Each number is 128 + 24 x the weight over its row's rms, rounded and kept within 0 to 255. Layers, rows and columns count from 0. Numbers have three digits each. The size before them is the row's rms in percent of the matrix's.

# layer 5 attention query, 448x448, rms 0.0766, rows 166-228, columns 224-447
137:133131143154139120095133081137156119120117097119147150110159125118132091140123129099116103119156141105120155116129123113146154119132138112092117138168088151125139110131097137151164121114128132131135138113076118140127106085139097057132142107087126121096095146188125121101144147126109144124128116106182133131159153090131155077116155106141169145160082144127175110133139147121153138107156151093132157141092079145161122097094123161144124091141136094147127111154107156108150129121140132106148129151132140152128133076138129101142125144136142098119146137134157127120092131123145101127133102112098093091162166116128141106144121097196142095148109129138130134137157168135172126147151
125:104116129114098137130162134141078131133131114128159130117162127106128105154154098161116147144140125107114169143117128134123130142124121111109114126127137104157100111134121120109127150099170092130133095131159176088137130110110135111107107145108107135122141117143141138155152125109126140169134134117108132119121140154116130112123098155167161134120173125109069133152121150092109125151143135193154161134128144160161141117106154133155142161127138141138161139094135145114134140143150115107167111097153130067139171146108134143096154134168116177126153100141125110098095113144149084124128181165117148100155098142121118135157128126098142117110139088129099135124157130136112126150132
150:177144112054117072143108130143120067127127141156173122113153093135104129084118136071159124159086156078139109172139172101133166159080090094126137142135111102144144103123131092113134103163154076121157162148141132164171104116126115165112112109110100106139146110148118127125146132136155096120141150119176107186101108116097107116124122113153151133119139118173163144103088142135127152160156150161124101117106104097150140105130082118133123098167105118136139133117147142109125158144085163130119096129131092182144131137142124101145149121144096097133139139076108148144144123150171148144155118109124152130088142118110119139110113094144169084136182169131145150122134158106184161141086
149:088106075144106106089124094151110133105141122058161168136133084149190148116126119145128079100109084155098106111104128137146088130167156104101116142119135166141142103088131112159123123163109133148131123096133123143151113081153129154112157122108135120105100111104116131110079129109125126108125141130104137159130133158134121133131110092136118158109134174091115145165125124179130075100132111121106147160124147079128135161115114144131113082131114171131139121097138131085102173125088153131137160158132123173170092148113128143133120165094125133110140145127115121113176101182088092153098125130122141143112147138137129154091104168118143112121157150132123107123156125092141118148081
153:151110118067155144100140123114172149104119079145129078170163146176099105062135123155157125125128125152137083164145073126156079081176159141167161111141098096134158179183111145085178178112129112151134083128123116125123160152145119067141136089154108116128103153113116136097156129096150077103108101109110130122141172131135154142120177107147140140154129149098148134121150144136090132112105112170138121154121098126141116130098169129146130106150087117129174093125113149108125107117132109099132170112138114110121101142129143100158132139156129128146198110175105132141098125157154159118092142108122065148116115118122111160150129147124121167138118123128116091169129190083118121123126
152:104125139137094081150134094147149175120119166126167134112150159166195146133135150120154133139103110105130107104141093074164087120096133135124119160097133119150151120144147132105144151130143120134108118133149097124121148114116115146137105118108138116090065105132138108129148124091091093137125163096157140137123112121109043146157119109128133174140159151117129117144116114106137123113152161102117116135163075102139142101124112141180145091135149086182121099126159137121194135100058095123156105116118125140145110117158126083142129087131133144130166108144122111091110119111103116102133144133096136092120134138134100122111140164121085082121116180134102107139146116109116105158136
152:112092122092142136123148120144132126153143120126167099138159136107149109147157119095108118159146138140110117142129128125129097150122131144091110097098124152152185125145097170139152148137100171124120155137101155140106112103119127136117163117114158114113095119143135098137151135100093132110135108146137103114110186138065086158087143121090128147124117139141130143157106104092143110093143175130125178136102096147142096125106094149094127127119108123136104106135111128127115094172135058126156146147172122106176133112147157110124125090106153135117100091084095120182131137122178144105123106124170108124078107131132098143117086143096179114145154102138113165126136125114128122153114
154:117121138109108117120158129087134132110102110058098121111125114144130141115148158119120106137149111173159144102107134136104123122139100160123142130138151102111111118185185111116145188077132093125122119107121136121094160146145114127153133117131091191155086128136119125110125142091105105152140110139104124149147131140100122161117149168094119126125137120137149181078131110124116114104103102096169102150122098133136089133151121089107133179135148145159158088111155118123122177154096129122140139108147159121149129117102162160161157137107162157162083099105077086135111126116121104121103118144129135132108156101126130130114119141098124207112105105093132154128132138109125129165090
150:127146128127142112194142122120100122117121103103137145150170126130054156119104121139109131072131127121108123078160145144155129161124110152154090137134130159122157117099130109107132132151152117125173154157144129158126144146163173140071116157144088107142163144132127117138154118123120135138104114115152103167180109084103133119172160111123109140139162164130108123125126125127114106120109152133099135088117118141155114147152163111143110119149105114116107189135126111111108084152141108168113106139163124100155087124190127130137115127150140113094160069099114150133116125122142118143147137133050108132108070139143152176137108108139139157117144165094137085119171139118098130118157
158:165130129140177106142162103159156117089069116172158096122094087119144149179140121111140140153108065157100159158185139124155145137142126125139120136128105137136149116137129169122117083111138130091122187138103119111121128152111144086108145143123143107162174121150129120125159128136088120157113094113143113135167148142091122095149126130101148106127141143165133164160136162141103128158170134108144122099127147153119121146163117129110154123175112100112131126143128114128150130112151120098144120106119081160133143122158139160109146077133124131157093108145141131127142139155172141147137107139089141117159141164115089159124147151154134154113102153093163128165086102082129123141109
155:131141151130123141146124098066129170141113138148151131156137115101128121105138107122160128139122134140120120141066156140124157125144077126139097118149168137127131122104107137095142101100137142171149075129094153115099119160110114123137165116117120111128132131107156099162160135127104099118145161097144137126112124097169097154086124155148137104187146137125156145147112110116131092117144100105082118136110152181089106117137104164107106073120134126186142133124090103139136130147100090124172151152140094149113148100116123059123158148134088090116145129116122133133131125139116153145147119137205180119144101110139121125134142106148094163096121133090111123111119175107138119117161
156:136139129136128143144122112191133115128094174135094153126152127136146147157159155120103081171131127116174123137133153156156108114101157104145124144107145108091112114144126118125106173121131117124141148143143090159125145099122130119147122169081102099162162082126127118131160156130133117135130142106150127118112170156129108111111137136149109126145097137115086149079104085110101146119135120144127097131127130168107123127153083147178100108160120088146158129097121125093131138134117137162150082115144114102077134110190095096110113082093080101094152148160113108118104091134153100090146175132147134127148107150139114098111101107126110110140144119145089154126135142147134124119146
160:154075120103078102138141141115121123120108131116188106163140119125127131168126138123160118111156116143112104121159090123087129101101115129110126152088138100149106174113124170107133165109098106120119132139130114098105104158194115124121113150149178111138133173123140161089076158108128117143119141129135107129147132135148136109123132065131116163141097132114175125155190075167093100108098142106144117092115159123110165123189133116124131155070141123151171125127122100124157107082123102150141124101174108124141115124119139118119133153167143165135081122129138185152128156133160175150136103118156168161107119120130107140152136122124119153112120131155099147095148125160124137151134
149:127128107123172126152131137115177175137128106119130142120097165109133147131110153150121118136147154099152152120126102121099126133147138147129150114153184107114130151120133124106122115058118138117157172129098102166146141131090167108110125099149124116119119153127135118075160163130120126113112105144126115150116140111117124121073057155135130083126182107114145140097112130124116125088080165148113178141116128167133135138142139143115133145127114095102161163103058133126160131113107135163140104163131131148122156118131149146128150148086109187118151093130136161136132096153128114151099088110142107098095099109122103106105110118113162125147100110123122154136122137109164115115083
148:141083101133157095151103100115153203086134122117142115103126114145149076127130121112152132132131086087177144143123127063147172125143105087093112145095117161141085118141146151136138126113086113116156151196139103088123108122139120124118125118116087092121142095100111132129148140113125112106147121160131112161121173134141121149138103146150155172143126124142186091135145154157110126093133104144165145142156142168123160096125124154181140147116141132132158154151110131101123145069151134123106090114098145173158110124124134139174100086118111110116150137176136142161150144095130118133121149122154121112111124153086176126161134124122118118100127088096116154134112082133144107095142
149:129126100123134136137112177144161147139090087115150110120142118135160128090141078113125169111148128134147170132128128109096076135108130152105133129154072132109153125172132138109108099127123144114105073156127146103126109140110103099137153119155169161153104124093103129148136110120138145141131101139126104106132131168140094168112080116132142139138103095139140132140108151115137144121133075168157144112124085178093079168143096128079121127113150126111125121135117148133087080109163131099087134129134113131127144139097072127128092130136106150149099143168110144136132055116148181113107116186153120168099111150109137124121082113128108080109119088094117132109153163137136140161105
159:068164144175114130140120088102074130126123122149143140107155075128055147098140091131152161082120120123141141120138179101117134171134122134113124136116105138135127150206118108164098124120115122166121149150104163162133119147103107124113159133128113147127089138137118089095151094100080154142118148136124101155167113142095135097111173142129120163106177154146164096112117145141114133135123118128156102137118132132131109154139101153173147149127143137118061084108155122081091144144144139111132134135115102086184148141165068127120113106089123099114138122166130088120095117094126137136094107118080136112138135137121157119140081103103139141107177131142110161125146094120139138103142
157:157158127173111137149098168067147159166121147085111130117119090105109144089082111116096150102138082118082163117170137158112102119147139109154141140116143136151136131116096096130137172125162111140143104130091103105118097130105121107124090126144120133128160067164184156137136142153083161142077158139138140118135146105104152130093126143117135170059108127149110167126136126137130159109108134105142095161117128116118113086113109114126171119095100144153151133166102130142137104138140113111158109127116107157139122117092131125145106138140114112098156137149136133148148096169145108094117103125127147170146105171099112126115137099130120128149110127107107122149141093106160088124110
146:113159138118160138119145158133107144078076133141161123102133112112096115104131137083129121086101136142136193137149140129154112116087182131144104117132172098170128158082129128177114145129098141149111133149188139127098135125110116136145150127136161127141076110155163112124112145154149135151131129131153153089094127109153139119116151154121173183139123138067115107141176161083158127134118150120116120138099124162123149113126142164127123112111143141114135119094137169126119131112128121122177095138139186097178095110126111117102137114128121101139178124090074130143097105127097093075158133097090139149140146121133088146094147144141135153126127065122103115112106153104105117105084
161:154125125152134113112110104087104145157131137114149163121131131103134121147152151149116151142172140117095087138136119150122130133138107134142172116113153126117159132133101146144127147115125159126162121084149140128124129099114112157144108145144137153104123080146129096105098132127141112088121092127110124138195162105111154164148158129115163083091126104114098113162151108129142137132097158133138140141132185175104113133159119126126101133145084105135128133125136127167169060111124150084119131159132106152131168173109105104187128126129158195103066118139137095134128102134131092120099088165110149130086100124139157168108110127113095088128112144100115117127121122156147165163133
152:099129143145134121127112149143144128102084092135126149157111164143136140121141162120134139132126128122108133125110131126129138092124066120113104120142167112138115136109103099131155138137166123154167120129106145085104105116156166119150115163106137124154146153143139123126127093152144141116157134127118157148147093099117147127107136121126124100160158137127129094163096088083149107104147152117138130148078167143098129127132143131094140140142112113114125146135141148098163132176102141123110105094143133101130132099156137151156135118141120142102075177156138122167158144131110143109069144138157150159090176137078186077166143141126172147118104153136139101157128114108090138084126
161:142150108094114134112154131092087143152119119114111104126141184092146139129170127173151170159113134158168085089140128111143119131124136156114157152073093092130136158120122145129168085139131113136106141155112056134139150117156137095118149113168129096112136124126110140140103171133137127124107123073117110156145178150129153094156113127088133141127070136132125105139145131133153153142140114169113127124098122108108123155106120108148148121118130092133132109129125128112116114134160141185131145104129151113046124123135132132115123162142096110081150157076134121141150078081134140095111147141152160083121137155102131126133156081122154150085179154141152114103109100135106180141084
143:097145145154138121094121152098105144124125124062135175082128132107170132133114159113102080068086098144135140103183141097107118129127133129125130109115125143104079123125159067139141133172147146104131147135117122126124083105119083162132160159136118141134101064152121129147158148156114109135176094096090100123164127108136165142155140138096158083146098161118155169150135119112112145149147139096129127104145096151100098131142115127137129125127094120141171173157096144103125129146104121202117102162108166126145114123102137106145157143106143100151118085149126169165146126144123098107133122129114132165130162132124161146109125133127138119173104107120139063133094140095141127136129
146:103153172132107136095140141125117131138102119126113124139133141153095192169138151149133128094132141125147101162154133102087070104121149158134134142182148138120143110163135058102119145122181119177132136128123161141123100148133119104115101100133170124129146144106105168081205149113141176147104123111118110165156092100143124116118108124146112100149139162130137137125161163118135143160177115143132165133118135119133104128135110138115104123101128107131123117122113087112127164141099130151153153128141109127114160163116099065078180130116138160161117099142172133138107150103148162145144097125125132149116101137152121123136152129111130120148171157129117116127101137122136112156132
159:161133119161129086152142110148129117106140147133103095147131151129141127116138142128122121128115164071162118100131108100139133151119108093120116127089139108090138128130128103119124156113140125086080115149154139100132148139112159124119104146111131085141068156101166140142136146189142108110133131117130105132123095131121134141130173129103138121130146117135102152150112140150126094127113062146141134118104109172148097180151114075114115104112130127115154154140118165143105134158129104129127114139138141132138156144124137106144136137118168114114142128137157093139102094151144156159107107090111166161122130134143121143091134075137109159140100112125101065144090144094149129116142
149:154139111171122097118100108122115093140108175131116116166124161086113145136101125116115104106122135098098134131129146110136102140127133126095164114142108118152130112143104122146116178098135122149120111123144133116161106170099154107140142093092108127116134132184159127130144136119097153141110182166152106134106129113147107139071120187112089143124199158142072155155114107111151113176121132123130122121110117120132161099099162131109121122159148152101162141121147130092164116155148110100131121172165041115112114128131131105169127096132107118127150157145126132105134097145118125139126074088120174110148141079136158103132120105165144128140149138111159139119129140163163110122139
094:126177162118118116138094112115106119103108119133148087153117138136094131106076111148132163081164143129148119130117162111130101131120111104159181147151105100115141139104094156105119118085116151111137154168136129157112126129117150117114108138177150124145108131138129154135106114138120134071089140122135148131145103166107104115098128110168143128137127103105070153112141172131149129108125167143146113139114132129115135134127109097115096119150138155145097129091106147154121166136133108066124109151171152129102144116112105103160130087139116153114111164124089149148143132153124152097174146092126114134130109119175143127105090110131127140085080111157119166126125133126115178180137
098:107111134126081107117146151082119102130167155155158125150141116092131142101110121124149108149090183119145141154165113128180103178149152147123091142132129107145155095129159152084113160089113150179147111099099131117117144148124131100108166106125162118127120118153181098104097134118120126110169103066093102123123124111107130107131119143092120124151147125158136124148084079140095134108137155092140124147141149125116136153132100119173111157118127095143147162108163132144126074121152146133113184098121128159167162174110125113108108112125135141171110160129108112122107124118147122092145155103125104131133127087120145113119111102096124139163109120150105150115118091115122045122128
096:125123174155161128123108105160143149188142092134136163130125117164094102135121121153110129201074099153103148123100092122101164125099123094129159121141128132133106165156154121103154067151159124097135129143156156141121125112174091102157090133123157118126123098139110130128140157124100129100059074126108173127108114137137109156133187111139123136125125128157109115168108121162144134170127130113121124164122102160101129113145125150158149102140122113096114088116116096108111138140098124100146075144133134124125160120157128114166119079157112113074124107089138120111159109143105159114171110130146137101107162138153123099102130165171128162083161080126131162119156134146163121093142
096:118162087117163103114113162127142104103124120116132106087123137113126157160131102128167177107183169133119136162098164140138174125151134124139086144121112162093135129125095130155144146170141139146167143150133061080131118090116128129129125158139196137091117159136117106090171107126158156118162128118165116114122179107147100137131105133118134119133124136113126107111131137105145114131120146170127146139099129157091111118104097119136123114140123156109107133087126141113118131093158105157138113096143170112156149131094103135111141081100178150135062099135110130118111115131116120123169148134128119112128105109138149170152148136106156143130101101107120139131153091136124117111142
093:163172125124163108130110136142121149096143136167114101114114106091127140122112117133147164091124162132138093161121164125115129171167106179153159139166094131162098131100118114135101113112107135120136133148165092107114123129091147140096125135140116115129112113133134125127189111100146115168117116135153110132136172134178134105124058094133120120126091067131141126115124172055166143051159068105070123124152138118155121123145152134094108110152141177088138119100173152110110121109095155150146134116149123133149067126110111119119118136148093148135091133159090096110133140103158160113101115119134143128128147120173138142139153071122153093065120153123119113130137123113098152137148
092:105154141150147145089113095140116109130121042114147104114074171116112099086087087097137116110135118128135053136170155140140141134110127135147132117110134095174120131164106113146139133123121155139140108109149076146155110165132128126139095107126106108140135146165149139147123106136118142136130153091101128108119104127103134112122134129128098087185147091122106146140103123129118125094115150116159094159098128134098158086116108151133134107140175110131107085128107167142128128124114146110108160131133118164127132137151127133144116092167106147099149165111088142132139118117157103170121143124109109112139142108120142127130154098123126112095089134133076119110125146152135146107093
092:136120112129155051141108121097123131131123076153096075125128115140148118108089103105108129134146154138133155165148113144100111134141156151124130105094137105151134181157090089160121146145066139125107135117119084126115181159118106168139099111102121160103111124162115113196109082155138088130134143148144155124133112154140131076136115115148126130102152142100155139120069141134111138144097113127128070150143135131106165148129113102174115082124125060116170116124116120134090117143165093091106146107168104094141105138065121126138124141115123150123113120119120118132132086152112081103112098131114122107113100135124139121156105173161131124148128133101138121136108121115179109154100
099:110168118121113127143146146132134116142114176150151137175128140125197134091107147158127127136102151126115155119145081132145115143117143141138058137158137171120158114121103119142116099133100125113164125116115133166105153092125115126102137135104112122123123134133115113139095116159124119110171120152095180090137121143131143149136107116161163161151104133160105108115092130124125142123175133097145112094136156110110109139137135130088140106102111084109121128089187111076133103178156128191130144118117120152120195128140136093149119117082145108148144137096151092106108152137156130114112127127111182118128154143133148092120117143126084129137129100111107139124140137137141111157124
091:139079151122155140134125083143136173075113104091105171121150096119106133120105148123158135152121131103167126110107111113097103123123130103135119136099141161112125152129139088091132116131121146158113161180123140116122144128134145146118136080126156124127110107107141115140179144134126146116159140142151140125133130109122166133156128140146164137111135114080152171109077146111157141115114100111134165142114128118163165122119129110116127173106151152126161100138135130103065149155151094105141122167129106115105149144051186160122136096095107131114106095132086114123166154137095112175115144134142133167110128097136150150163133126137168144124115121132147203127142160055141139136086
098:100178077121132137085157130108123120078170114143158104127130090168120166096102121099149151118161170112139148140145121133137134145143162133114123102124133135137155142096151167131107120138106155110150154130099130143140160147131126161139120138151135179155126118125098178129119142152154158071119145145124133134101067149158135190157092115175129106173148105157130116095101082129184109161131132111134137093187125110096137132102116115136086127102125126129113088137110131060134093114125122108115121094132116133117120124094100149146121097168110122091141137116141070125150095120153085108140137130104125170116138116089162108122092148114121148129094100134144138160091138143136122158130
095:126119121098158099132126095145126144120146145120112108149153101109166143142142106127124119141086136086113127091097116145129100132108118130137153115156154130129131139103101127110098119130118132147159147132117113138107132140133119150144142163155095127143163155132144160110175131143134128119114093171148118105126148157128120069130096113117149142128161147110147143101118142123084124115128113182148174122116105166124099149093102123110153129137123130093134108125125138153131130126055106106141106146103125139119104163142122110149145119056122168109128173145147135152114099088113097123115137141138141109104119141101147129151148087106094150121135134152148150169135123104159093154103
097:145144124169134159127140131138046139110090124111096102164122156115114161148122107104103098122117158131141135122136130135129129144168130119137143133105130135112117109101159149143110127152124123098163138179168097147112137133106155160106107117131105132071126172099126135124117107150162121103156132167168134132104139149150105176143111105135135100131117107131150092116105134110099134171150110115123081147120138111107128125112108160126129126186116159151129128111106150139107163107143122144139164088118142098155146123084097110151134127131145175183121141114132097157114112171116136104126145134138102140120103123131121118172157087104161117076160151111145100129117113106121129089095
105:178117157171093127122135112108127117112132066125109109107103097172127076123137129069078135137165110166137135127101108171124142144148103190135151158173123125106169110157154100143124141158113099171121156112157123154190107157151101128156104090154131123126171113112114135121129182144111120128168186095123091095134120128124107098110158126109128112120141121114132160065148121131114114129127148127131125110103125143160127155123176137124100164175143121117090119104094107121115129135137125124126079141093100096109107130147123151112111144149145120131087118101105132127142162138138145120158071129118140143176117096100122127104142174113132150137099101100120110108147109169115130175151
097:172148128142171067121086103091091115126091094174126116110128104132145116095141105128107110124130149122152170139104124126164137118153085104127115107121142134134141159146123123142096132171140110166090146136131118110141151136135132165115113140126129094167132103132157068128163086156141093129124108125120095114131128139141145122094081108116140098159167183130134169073105095116126157149128171150140152107110106122134092153156152113137146100124168168144106101109123180109116174119122112109106105130102138112101141119121155133088129162139133138150129116099126121138128134141154155123096136115094129101163130134105097117134141128110104078135084147157096125140121126119185133124110
096:089122122115138095145150122097160111106083155117124146153136125095143136101135151150139103115151089112118162101136149104104136103110117156137169151135189169113126145116079083092076153134174144129116070102123150128099109096139114136123116125164113086159145147166136106152115123113131101157151135166136121094175119119194148122104068170144096137118100111133125129135138163157153123138145125135132149136151148082174124114121163097116143116122122125114151140107143147151124121162114123139099106128155116120126180117186141100102145133122082144146140151168136127117118155164124124129122142101092150175083128126119079090135168132094137122139136116152146113072090122134163115114170
094:130091179105156139084088157123107149133071124112163103144134128129117103143130119167148113115088140109086123121132153167144123148111169126171132140084079151108153094142116099112128116096101129110115144133180136173117102126135139130132129100126164087099122139134118169135089127141117098111129116117103122133129082159140130114155104151160161203130141105110116152135099135123107167153167127127158137142135109134106157141113129124136103134132132115129154146108160134173124143099129103145167129099138106137121136144173149156123186120126139169117112150097159172119140154127124147121108124096136154121122140136161109087123130113127112123145102125138115138162127096125133160128162
093:100136102138114117110098125139159099146147087141106131098096089192093098117093111131128132127172136095100136083144152121148112146134152151107143125153108121107118134142173102151135128110133115114151139180141100133137106130117131119096145129119094136150105140151164114124122158136114073112157118136107082150131133134147099109105108140073142181129105126157097102092106124121112147116135076142125149109101119152115114126142123063099098110114093115135105144099062122152102155058103103129132130138136127171131118125103150129131114090109188159097134148148134203084143140178116112112148144099106149086127108125151117106157134125073143141145118122166121106111149101083100147120107
097:115119126095078104150098180148110156166115108125141147120114146141091107153138121157140132094122143147106072121102144147131157108126159133083131098109127151138149086171149150168156126139143140214131096104102123117117121111126090135147088112108124156129153125101150092127106098136132109201149147112133166121161111137083177116134148127135178116114127131130096140107143169130105125134129137157132126186104120168168130123148120130125131139133136117114101095162159119094115078130159109091133101167113114096085148115095135091184142157076105139113137107136121110137126136105083131141168096069134135151107129126133117112117105092128151124140140127127132136130147116108083136131132
098:120134140144126107145102145149119099150124117159182130119118146131152124122141173144137131131105138157140125158123089173120099111145140189127145120128140162086134138100084121110156113101134142121150120152157137143146137137126128131154119125159111150092083119176098118108127118125120146093120137070079148122126122107100142094136143152151122128087104107127127160098136113130125129143121123107120115136097127131123149109142132126148104115130126135197106166079163098113099099119179139122144083124141119139098078087124110097151127117123042133084161131107125104127105140155127133167116137109120125121156119166126110113174143154125105168111089132103127136130140108133115123183110
091:137138131141110147129119147166133127097136148101116121102144144147129106129107174136151100160157122156122118136134118140153161148116150114122149142116132136156129149140130091097116092148164136124121117145126127104141148132084139108100103128124121157112182114173130118101142088122112161091148089100137142109179120134114143175149091137115173155189118116122109083160135134134155142119145116144084175102113112131138131126134121089096141124069112143150117116068101133125154113068097135128112084146174138161154137066121115143199149125136150132123126123166154135136176167149126119158103163142114120123118111146127094143131147110137160114080116132161156142097119153149145117089110
093:069137095063124144098154161145116167109117156072079165151171186146113098148162184134085107172086091135142153117127151076097113117139137096104102108123118123163111117129163109132140125145122134098111127129146118107138133118169066143152125107110114108160107126084123148121117127145118156120090080181095133123132154138138155127110126133127110092142139134090146176146155120124149106090114125124154106126164141115140117149123108134137162142118167126177143101167150149133153127127123149120138109157093136123125141129115092102132110085151101139117085138125135112157125138117126134135143126122130108150126074163135118170085099137105115110092091136108169129119123142151087136151132
100:077134095117097137119143148137188117107115107140119130136162124154125089105113136139115097143130097147177156179125142164119106148113141138157124148152128132127138110099106136121135140204095098104116160139123166140099113122119108165102139124126159160125127152155147149141146165120114181127095109142143081152097113154116152167115106105101143138151129140151136138149110133119145116111148117135149168112109125075102141126113107132160147124112128135123114131132123117119174154116090124135174101155152135130129142123094142120125136068131167168119153115153122087139138098198128176136126140133137149083100134144134113146185103138117127125102206119150129099145129122129131122124146
093:158133135133102136118111143101148165094124083157177070122115118125131105078153171186105096146113141096138144142152124142153147122160151101142145107130163122102138109121107126077138182107132102062109139116132134124133139120175140131144102103150119109144079097134168108156098089120169132166113136121131172145130121147139155119130148097096115119141137147120122129140118125156125141117113165171147142109111132136119096133107111138171089061127124105082150136115130146126176109167114108107172165105152173130114117131103150111132147126110161106150101165104143164111110122097098095122127118134134160155073132133147107132148172147154086136114148160108132138140124068157159160142139
101:125123118138129116164082116117055138111093140145104069153108077135149135144115099140140133141120142129110123111122102175063149135135096118169135133097129147140139152160125145130153109122147139117120147149133127106119105099134133151101132061128129150153152094121098153145153148108130106119088119149116112111129139117085134145158164136125128149131176124064169109149145093148112148133133109149101074100156127144126149089116131126153161178133059114138134149123126148167150168165146167152104125163106126152098063134114138144133158084112111086122112099140110147127102125140094101103128169157170098141156080121137131132156083076163113134133104141144139105209137102145134132133136
097:129128129109149068180128141083137117130101145097152093137122162129152135116143093134172148178112092106115155153121146130114107135085153120111165111065138153112136119184126123115086140114150146150127093137169144118178133114125125128084085138135091091124148126128133153135134131150091145147088127090116174107142084082121129164178149113114146164116110175136138141181126112134130131143154122091124171165124116114145161109098124137085125077109146119140131115135119105061111131143164145140162085152112125137159122110157150106127097082143122112127124100161138127101164128163122096148082119148147132137148110113127136124129157101132144095099150101118144130172101158132155132170118
096:104138125105125132131117112109089084107143128116128122135102138111147107111104140163117109150084145146118147148109151091137146124137137134136125107179142147122118122139095119110099177134104151133133104134161095123148102128145138100155142154126118125127156118114081113133164144131126094113070138163121077069090094136133104123157141154134165118151127138139093118117106181139111130134126114109102109189100120140134127115151124150158146130178102112137081176104129122157114098097159126104129142115142137110117110149135113140171127073117135135132091101144105146125130137144131105135117155120134139142121108133134139111087127164105152122166112087097098118129091119153098126161128
102:114123136125095140111184118113108120128208126069123124129115135094136135129127123082130092116127106119101114135107116156160094112125172161115091164105107100146103173163117163117170127168156143116107137164105151164128170084079104142113101084151145122102117141172182120129170135110141135109107147113136185150126124139105127075092128155119141124190108138134149113112111096112090152154144103110151155117134105110135132119136106150123168167097133177128148167192107137142124151133149131131111132130121152090126140110127133118141142142174142080148133118106106102133138117138132186190114110140116135094126163129124131143132118134127107154137094113122150124146153135134115113139093
102:146140126149147101117152159118124153127159068141137114095127125118125138135144066111086145106168133117106101120107121133122142150140179125161122119119150098082106140114131109098122162125102151088132133129127160164134140092148141112114124057094137172144136133139140137099151112111090115141104107106139147077109151169132106161164130156120127150096135144129120144168131136088134118115153142130101097126153115113141122112148081114123116126082133152105114161082173103143130124123161138141154139171107105111148162124123122146101119145126135104087128154105162115127170124116109141120113137116161156118088123109140102118129135129119131110149149159116101124141116098109110083145101
099:139157135174117127139120126143124157157141119156171131131118210115119108144131152095153133129135151112124145159120107159159098108118149159117125103133156145116115134140119151119123067116132112137131128088132107151123090127116111143098105126121156125146116139100145112147145120155122115113136125122129158127120109129151090143120111086134102128123117132129148123146142125128125137138119178124145141135130140112146105050174145124126124116119138127113117145128104123079110104102158132141168135074121090130139135110126133140079131136114127113104154127129162091128155107132101118099117132124108126129106136121118145150079107092110105112095098082127163152127113121158140164122120
099:114126143131129195102124117119155096116104158141094098144114118091118102152157129133159087126119162142117152124142131135109162124084112128109112142133146157115111112155122142178177185162142130118079098192137126113111148133144116134116066129132086100086122162153087139132136114070139134102126156135125137110138135183149094100122153136075130168128148119133112123142111143159107110133128077139117149159094164139123137116137088168110118122170174148167108112084078176108126096167145155109103150120158148098090063121161152123132160110124150134147144113129118096132152113123170130120167104145117127158165095165150115135134107129122132124112163127095108073078089149162166090124125
098:094167144112088121081089137102117124129112123163145138117151088167158129123146130157139124140152093129128142152125113157091144129089149119111167118067128141117133127126138120140126156121150118140138146171166146135174095105146132127146143145119130138093146210128132124173167126096157150099084159121112134150113123148146140128094109160123131177141140087149135121153161130149125114100152113170122138104134096109129161146106151155130136139132108145113123096143172069139126136123130108128153107092109128122181151100140126174145138147141081149125082123126151141139164148111135128111103109116128141108107132122098122168107156156161124103145139115109145121139126166103120106120166
107:147108157119167127103106123130136103151120121138134130146124138126079173088105176112143118096145146168074111147102099151120171062074130140097128146125123161147122126134132140047117109139109102116149101139120111103135113150121127107141111183162158131110168145076147119166130136201118141139113109089116113112122121140135136111115114162141125119138117100114080086107101173110130127105108183112147133116154127126159099114148144121127126113116115149097192146061128127120103115143089144148155154095113126113126084115112126114147131113137088139161147107142118124077111116150144152127126112115119096129089133092093130100109150181126121143112083111141132137118118094116169118104165
096:096165087102104158121110130134157128117123123150120080112127127134145122155106153142084168125158096167132146134130115119100168171099154101147121133120148123127143133157082145131139140163125100132114099140130094151145123145099111151104133171149127138118130141088124144149137093080163118098148111129112123122152120143144123104156141156107104108135159090159137139176144055137104139148138130152112119117124121124100071114181141131120155120155139108133126135139120139124115166098160141142146098107121136129122112148175088112116128160094129117132100099135115142099120143114114105155120139132167113114143113108099097155114125107161183142149118140145108160151125169077163126117136
101:180172142090136131169127089157110122113077109052132132161108111111149126143129142129160101110143143103104140099151128082110157132134128163158130110127148098155120147123106119134115192114102137128131111137125115089102124114141146089121131099106121106145130103160175116141131105141151137142161107125172093150148158103138167110165174127071136105099109153097116116133106141173116079136108108115126134143172108132142160145136124164160152122114084106087103140129133087114098193114068074138109105125167144147110124111174115135177059143133091109169072183135103106116117158151095115131137121097078107130126117128167116091136138139115113136118129095105103169132121128146111158129127
099:151129157142155165093164126141119131167121120118122130143114107132122088149136140142161108117111156091118152131142163133152143075153118129192115089129107092120146107110149106115118154130108137109112132130116103113117112116143125134119115112156106161152122102168136126127101104162125133119147142095164174129147129143103125161119134094176139095127123125114123113164131115159130105151149115097103085132153141097107116103154099186159126151125110169090118151126120184134090111133100101158158155098142117108073130069102123152118076130100121135102063104134137112141142128149068139138165113115093140101121155121113126116117088096137130119109118116136113099113156152133117079154105
096:104153170127146129105146082092158096122091126171123122091119082115148105108113126086170147086115161123140118156080134141116150150166104117098120108185129153110134133150130087099132114074120111137141138131125129114090150143103144133080150146087122147158135151166122130125117163111150119140112138147131109138151162129145132099114115111170119135120104137110134107112096096139111105137112172137095142146124141137106146165114123125117119155104149122111127139093100151174068156141111081124127171128118098140152140130144170127117124080099105091137125124140160138157167133133118141070111111108183117094130130131181118126135143183100103094131161155130128073143156130131123098156103
103:128172168139145113099110093100181102161122125118115120140141166131117112082123115116128102120090158103120161122125153116166136111120154141132157108133151121086123128122150113130127160141089121128094094086119143085152098146137131105106146105115117152157102132124153122098152104156180065148139142161173115142154132138159086112148108172123147106126154087144166132125108110132120181145131107133154080086127098107118098174121106151137139148116116083138105146104118103151136088115118124102135148161146108125142115113140101116142132165064139138124116134154089101115165138114132106119105134093121182132113140179128106108151131074108120129148167143133148115126128100166124134107121